Part of a small language model's weights.
Size: 2 heads of 32 (1 for keys and values), vocabulary 3618.
Architecture: RMSNorm before each block, no biases in attention or MLP.
Training: 158M tokens, 9638 steps.
Each number is 128 + 24 x the weight over the matrix's rms, rounded and kept within 0 to 255. Layers, rows and columns count from 0. Numbers have three digits each.

# q: layer 2 attention query, 64x96, rms 0.118, rows 0-21,32-52, columns 0-95
# k: layer 2 attention key, 32x96, rms 0.128, rows 0-20, columns 0-95
q0:199159137073156155170066161182137114087154148091071207091165153105133142101137092132134093105099078175145084134087141082125149148135098110139107167145108128117137138150101113099073121121116069132156095104124111165102084143165144132135123112134123148090144142165106142083108101110134175096
q32:146117120101123106152114127153131128140102154130126169114139158114098139127141126128114084102131086098136129126098142138143108184130116176143114141106122108130119121120098127122132116145122098134117097111125142134147139147127114107119115132128137116127124120112158116123134103121126132150
k0:131106077121141112123106097093161097130094081132145127112141130142108109126112135117111119158155162125126097137126138142166142148112116127156139123109093119167142109130131123130081149150123139132113150119116121136134147106140136147135156083110119148130129114127108122148128115121155108128
q1:177193132063121147177078153196126100121137153067077140073161133086142132135122093130131084069123069134157091125105134069144156157153108125131123177163099159143161120117137124093090150158107080132118095089149149153103083119148160104131115116088095148096150165148104099112122088103138141115
q33:152138068111094098164123116137116129117115143138128160117125163099107121135159098117126092091135125105098127117104150135145123146142114167138131165101108122162094106102094137119114101156100132125109128126135148112137122122146125099121116139150160139117131144110133106137106111110127112140
k1:146133147095121111136118124116135130080112105144126116128141143111133118136114109127150114121135133123129127123135102127157147109139136142091110154111133142134104122132122134113125132147099097141134128118081149141129117153124128132145135129135159143099126120124156098108114123158142141133
q2:123118109143133135113095132149144147149132130130168108101107152143152109138116120167114092147171095125123095064124105088163121116120163163108157121137146147131124059106081114106146143162108155148106158089105159131145142139096170070145108137136155172105135085079114106132122135134136105091
q34:145133113126096137147116130129136156127121095162131123133122133121125104140128122119112121132121133138134148116126121145150148145132144172111119163098130119149111134085114127129132115117116143146132136145146120140120152135141149126139125137120168136111145162112118117142116117127149145107
k2:114094140128109132135142147133104107139159139113080141121093135145129132111136113138116095143126114176176107144119102120116139123163111145091110122113090106119145117108169114091146090107134105166088139109089142159131099092134111107135127134140105129160109143132111156136141127127106113152
q3:100144132147123104099141164110108107110120121104154168142161107163143148115143148125110134127132132138129107111084150156103102098123088107116168091116134125117170168123160138172107094124155161090120122128136121106125155091176099180115096073120091115170097088159127138130155170101105114163
q35:121124156128174114123147129126123121118120111108128127143148093128136144117131153149120147149140152130123122140144111128114143094134096108126134119137126137113122141146164147140101130133144123120126126125121119111143139121144124138131149122116107126132110126141125152126149148119120141136
k3:100132130150140132104132155126095127153118121130138114151099102166120137125157148108103147120153122114112138108119159175115082168107111145124127117149134148140126130117130141168146111085126144124136113137163125097162135136109111127118131118094107111146133144138123129111148166136126133114
q4:095124152164156072057175121074138145118111107123146132161149100150112178135158110112111151163107162120137136153119139170082081131090118104110136092099124107096128127110139151143164090125146151134117149123147137124144167119160103149114126142154106137169098108120152134124141157108098121146
q36:110114144146179135100129139131107118106129123107126107143143105136156106134129129122137129170128136134121117115139104112088119140123137112128108082139153146123137123150139111141115117108162119148097138149119130115138118137149132154122123114140096112134140108119145140139143156131120119118
k4:103114132153127155111146150112132099118131146114116149151133147145109123128129150121105119140122110143145141129164116138133105127118146139125137085149148136146160156127137140156133118116152128129133116115119124124133126139093105151124106118145108116172140119140156125138160138138105133152
q5:100141125123131113140126133109141145159115121141139129139117122162131134133132103104131102154137108110145127153109129151114133146112131115103090117099125122123113135116129155138155127121105139138138146114132132122131147127102086127153134158156112128110135121113157131118118112132120096113
q37:125102106098095186145099107155168143149156105143116115080090111125170118089080124116145134147144086141150149145092112119148166120138135125126103123142127107117136127130107130085163150143116096150142137128083120141089110137099137106137138115138114149095148156080139115113118071140156101103
k5:130124135099109134115121126115150127111130113127078109150131140082139089137114077147096072149086128134171111156131156087167157123113165124114147156098101101088106162090107120122150116155106115171130120116124135155103129109148138115137141136169118139093127124109128114122080137109144123136
q6:161136089110101114152135094153156158138095130149119115093106108106126143081103120135128150109129114124108096141112126109138145114142141142133157118160158138113121090188131126113122133148151129100160133140122107107086119138118151094142101116106140111094099145132111130144149136127130145127
q38:148158111140094119129156142141153170163116116151156076114116126089103115121119135131112122090138129141111092117131136120151169124126122131119184159130084122154079134109068125105119155119138171119134148128147101120090138136128155069146067144087167126095156140100082105122110147149168136111
k6:139117090090119157137099133117140105092101106149116135149114132102127126129124121134102118151123116114111128180127120125136134150135115140123133120101129119114132157112155131124128128146131099137105146130105169147124123128126093121142145120142106141116130116133149116150106101133144115141
q7:121117119139139110137137128131117144150147164116094091145110126110130129129114127112143154128119144131114134137124098121111103105143137099122106123149113113116098096145152088123096141128167124141161141152152125129118134144142150111119134140146126118120108177128130136143152128123127122086
q39:116137125144141149105125104091086146121137101114159057119116119120126121127090130131158130141136147169102160086128091123115110090136159114108140131168100132092144145119136096117162173155158130162159140136154107088092142120101151092137143160093155147094144129144113146117135132105121130143
k7:145111124074101108164118105149157134104104104165113122111095148086135093164099086133153109118134098090122133188115094083157191128175156160089115162100103103152153062120090158057065133189069133171111154075079141186106110165069158112170128138152135131095129142109124095109076092130146102145
q8:110108112128133112123147146117146136131125114134139145157128123133133127133130126133122128136119115117122147128129130141119117147136142131122114114124118133131137119103135151121150146128135133128132138116150118120146137131110119137144117138136125113147121117127126139121138140111123133138
q40:126127123114117137135132123164148127121108098122102136097127120122150120123129115114135146112129124125115132123127124109122131138149136129137117120130138124147130121141124132094133152118135106102140150141134134146130115131106133140135135120122123138122123155114117140113115138126145125125
k8:239106097000021137215000097234186146099160069090117060072110173004191030139066013173167043051107134110153086205086043056209255061249203164092044255056023068124084074107071090000114235255000085214090144066045163255047102183148255014164138148196177207000147125067109073129003073112255172059
q9:169118099127112147142160113135112134101081100116150160133130112104140112130132127126127129131120149123123158147185116160093155161111121155141128144098092143115138150111124145116117145130113147161144143135107102123124136142144142172148117110085156120132166143139147121126111126120151142128
q41:115157127159134111133135166143075090093129175103133137153139165128107143158149125156143130120149124158163138103159101120113091162087112127126118099126107148154150119141163146160122087095146171088127128105168131086124127122160095156116094167124102113124175134164137154133155153136116126119
k9:114152141124113129164109122143133151116125139128167122138153123121127168127124148126132171110135127098097131106119103158133126098157085115186134132154109165151107123130129137161126147126122132149157110132157124111150161137162164118098112152139141123147104130140074125140136135144113113108
q10:122068111123141145161127100119128153180074133167130108149094121113166145125142096113142124139069093139134127175167159153102138122145145144149078137129153102084161137134163134100121133128144114136141160110117129139149112175113098116175166141167135135108117159142160153118089089159103134100
q42:155131121135129140143143096134117121107113106127110123124102150106128113098090163151123142129091120139117150142137126156138126130128134137161065124150140118152153157153184106130173128157103143128160125113144116141124117133112123169152172123105122120163109149167104156172128126144122184124
k10:126151161093142094134119134124121106164123145119164135139148134133143151172154089134117127113131124086113113115108131109152123127105124109117149159122128131128112126137097125139118140155137150119143133138184117117166131135129131111127129153151111151138105059117128106142126127057145105120
q11:150084124133145120136157128130108140097128130178126110106103126124111135127097129079107128115097113078113155119110138093143076123113122139163123131119195113138113151149139106123141103123122146126117114118144147126126133189148123135126140159123108176151146171122137120166122136145160182156
q43:139101140124148121143160119140120148103136130128108114131132142114158090122123127138134111170143141100131154098165114107104138152118136172124108122115132151131124079136122129113121128121099155182121144150117123153113116136155145113130116106114142132117166134079143142158108124142139120113
k11:121116129146111158116131148129183103109119118120116117140155106163132123098140103118122133145154131118144113150120127125127150090139131140085153116137142123139125136115134102115131140125118118125162139141117134184156121140097129070120116126108127127120113126137130140137111115139128104138
q12:156127171132172107133141125147144150103139135112089139126137157103104140166099107099107118091161172119160168094146106134109136127126146163111125164136062115126135093120134179129127115157137164148135140121132114156141146174151133104142145191111144181106118139088135141137123124121095152131
q44:166131087144134115129150098152110129093145161080107112125134142104143128127162132142122105110173145173146126122133072071081113128107143131105143131150115114117095111131124143124105097161116140159099157130127151154126134114159147129142130155132149164128159116114152162118151146142140131143
k12:112133135116124128119133189122113105102127132098097156123166117151084142129119121116118167133126139107116100138158141131136111128141114119113107115128133171142138145119159114087146133105124166113148121136115121118168140160113128143114134112122104076116117159144094114133146134124125113161
q13:135160131119119096112107128158141119145107125107128114091129121161140158124147134166124124130122112122141117113108138137125124126164144095141127105108115147171135167135150152109135145151123122123146125098115069157125140128132119093131143094149103133129108154131137137080113131112099128118
q45:142112105113127149134135097120132115169114117137150139089126096144171109118115114141136119124116067132151095136109123152113099117122143138121118125112143120124136167135165143128102178149123103117138128123125114175123112188108132122118138107177095164136087130118166164099099096155153133108
k13:138148143164162120117125153115117139132122132120137139164149120118082158130157161118107100129138145153117120120116155148128130157112109099113148117113135086112141127131148130132165104125124105114116118139123157119133140123116140159127164116122118098135127087101126092131138148120134151124
q14:111096139125130180100116111114150096117159104145152055104113130119152092113128131132137124165181134101132131154102145142128109124122154135099136114142127120131109131102113086141185112157137147124156128161150142146160152116082144137194141184154120171117107145145134104124120120123143100108
q46:150099075104125141129123160146105088072136116129108137116128135092112105113085107119136146124133126142171143143117111135120118098112176126118118124148117114100113139106144145100125123113105165128158168099144105178139121165088120134126154177133085173123116166159114145164123129101120128116
k14:131132160104151099113132114122178131082127135118127137133170107182156142132184129116143130125098111138139118127127139125141101196107078122146168146118152140129143149134092149146131146070118111116114131152101132117147125120131105132126122114134149097134132142122147161139133145105092134128
q15:148140182090116112121099129147141123091125150124140119114157132077158108172147128177096104104079140136158118137141133136101161114149102102122171138138122109154137136140126119133127129143085118122133120153128121167129123138131106178136131143142125094114114131126122136109130109138124179151
q47:137155154122127096121141118130133100140133137159115146137117100141091116128186159149119085130104122134115149147150150163112111099120117101114151114158136103192075166124122128143151126119111122113125153151118120134138138141086095118128113145158115079107086152150175150132142141149121116139
k15:144140137147137137119120140121073124121137141072134165114116136162126160137110156128132122134124139114116161115137138100118122134131133124111130105132082140150121108100131151116148113130156163139124138116126144120148132101157160105102127135163151132128165105148124107122136112063111103136
q16:131132088073094164181078134173080082132137139088103164110115111092165151131160106102115113074136083122123181130152146135130141130175109116156130153126127133096118178126168132122084115089145107085090086160170109152094096165156098134096161106109098100118119166156113124090120122099128139128
q48:107112130101119101135132102120086133151144154112130160109130132119121143128163114111128118082178123092107138132144113145147115115139100163124162127114101138124086102108139122145168135134140109105123129131137170135130138134136112126104127139152120114125143124116137115116135152128140100153
k16:162146141116122144136126145146155106092145106129112103114145158097137112126099131114152121118129140124115114130133111089126170101143123126131116162117113146107138124129090131074104166147086100133157138111109123128105110158120158142134119111134155152082115138115130134113089149151170150094
q17:113119123124120125145147140161108099133147127134128128114128143102136115107166140115141133085101132148129148149142101133118139113154096097122131146128118135160100141096139168152132123107114120092117129172157107145118096142169109141143138125129093114140088149166125132097150138135113129103
q49:107127139115121095124143107112089105128123167087141122103130137139122140129142119114144141120173137099105157131148120134143116119124097135141152104138114146137102120132153138135133145136129107101115134124121146126116134141125099122105128116119114132132138109134137131121143123125126109143
k17:181143108120134143137104128156146128128152121134119133107151132113145113107096115130152122111111123122121112109133143094130164117139127107152105166122093132132128125133102099110114145137102138137141115126129102118119095126134171115145128122153150151089132136125100124156114137118152141085
q18:159166138055124153178075092168146155114143144145091105056158127094155107123121127155151136063131078141104130124094122073152137082167138128129106162178123141135140127153133108092127175114112058122144122158139129170081078150128162092142117116123107163076145166122099117104133100116144145104
q50:114135118102124108143142118119105110116105156132135126099145136113099127142161120110137121098140134119116135123113118122149127117132108165132137161132106124128096140082114125117132134152120099134113134132137145130114128131145130095117130147132152142112143147136141126119122123124143138142
k18:159114113109108126152110126154113105124116116125131148106138143126156105140093096125141137103146149121138119112144123120157152122160142130145112144092091108146146120116103143108103148129090130145127117111125121119121112146151126114146130111141166132107139121135138116136112104096159112110
q19:110103130145112117091160095066166146158110107166120137148096114148123145139120140101125149189135144096121123134114086150129104111127157155127122083096107117120127130117120155125169138126174141130133160134092105111123168115109119137133137120143148136146111094114129119121148117106116122141
q51:105129144152136144095145131124119083118107147101112134163131112150126185118116138155115146161114150147142131141158124136102105118082143105121156075118145144152156151163190154173120103112167136128134132095120125113137155115119094171124157116120088112162114096163155144098159130128093152160
k19:128129147157128108136105125112110144152132119116142120144132104157158141152136139093117153103168125107090157110138140165145117123115094104119130130124140157107143140155132139143132137090150130071119118156161135128126138135141111169104127118098135092157160111155101122123130145110136150143
q20:130117106124108147148131109125139179147095090158136106127078104106136123105102105097121122148146118135100136130130119141129150099135154108124102135128105128119095099106099115121110137158122160157127149133123121148112124133079133112158151135152117133099146118075147123127092104131137131106
q52:143102117136124190154094128111182203132176082188124080118103114108131107101105148123159123135113109131123124153094097090148172105170149138111130170151130102084134110135074088101131157138109101170137146152109122169102095125099161103151149149129142122092138185072102119145091095119146151078
k20:130124120097109123134141136125139094099108157145109132110110134112111129145125081139110102171089128145153125158095133103148144117118154158114121128077112105137123144113119135131103111142112123170110134106099156163116118141143145116128136130162134131120125100119161115148085117106125100108
q21:203138132091113157162095128170156128104106114141120107077107152108164124079083119147143142102149120092093125089134136100178131164146118176150133164172157174148116100169117125075112141168094104137133124154108062131083096147110182064136107073102084151093157156110133105121088090136159133142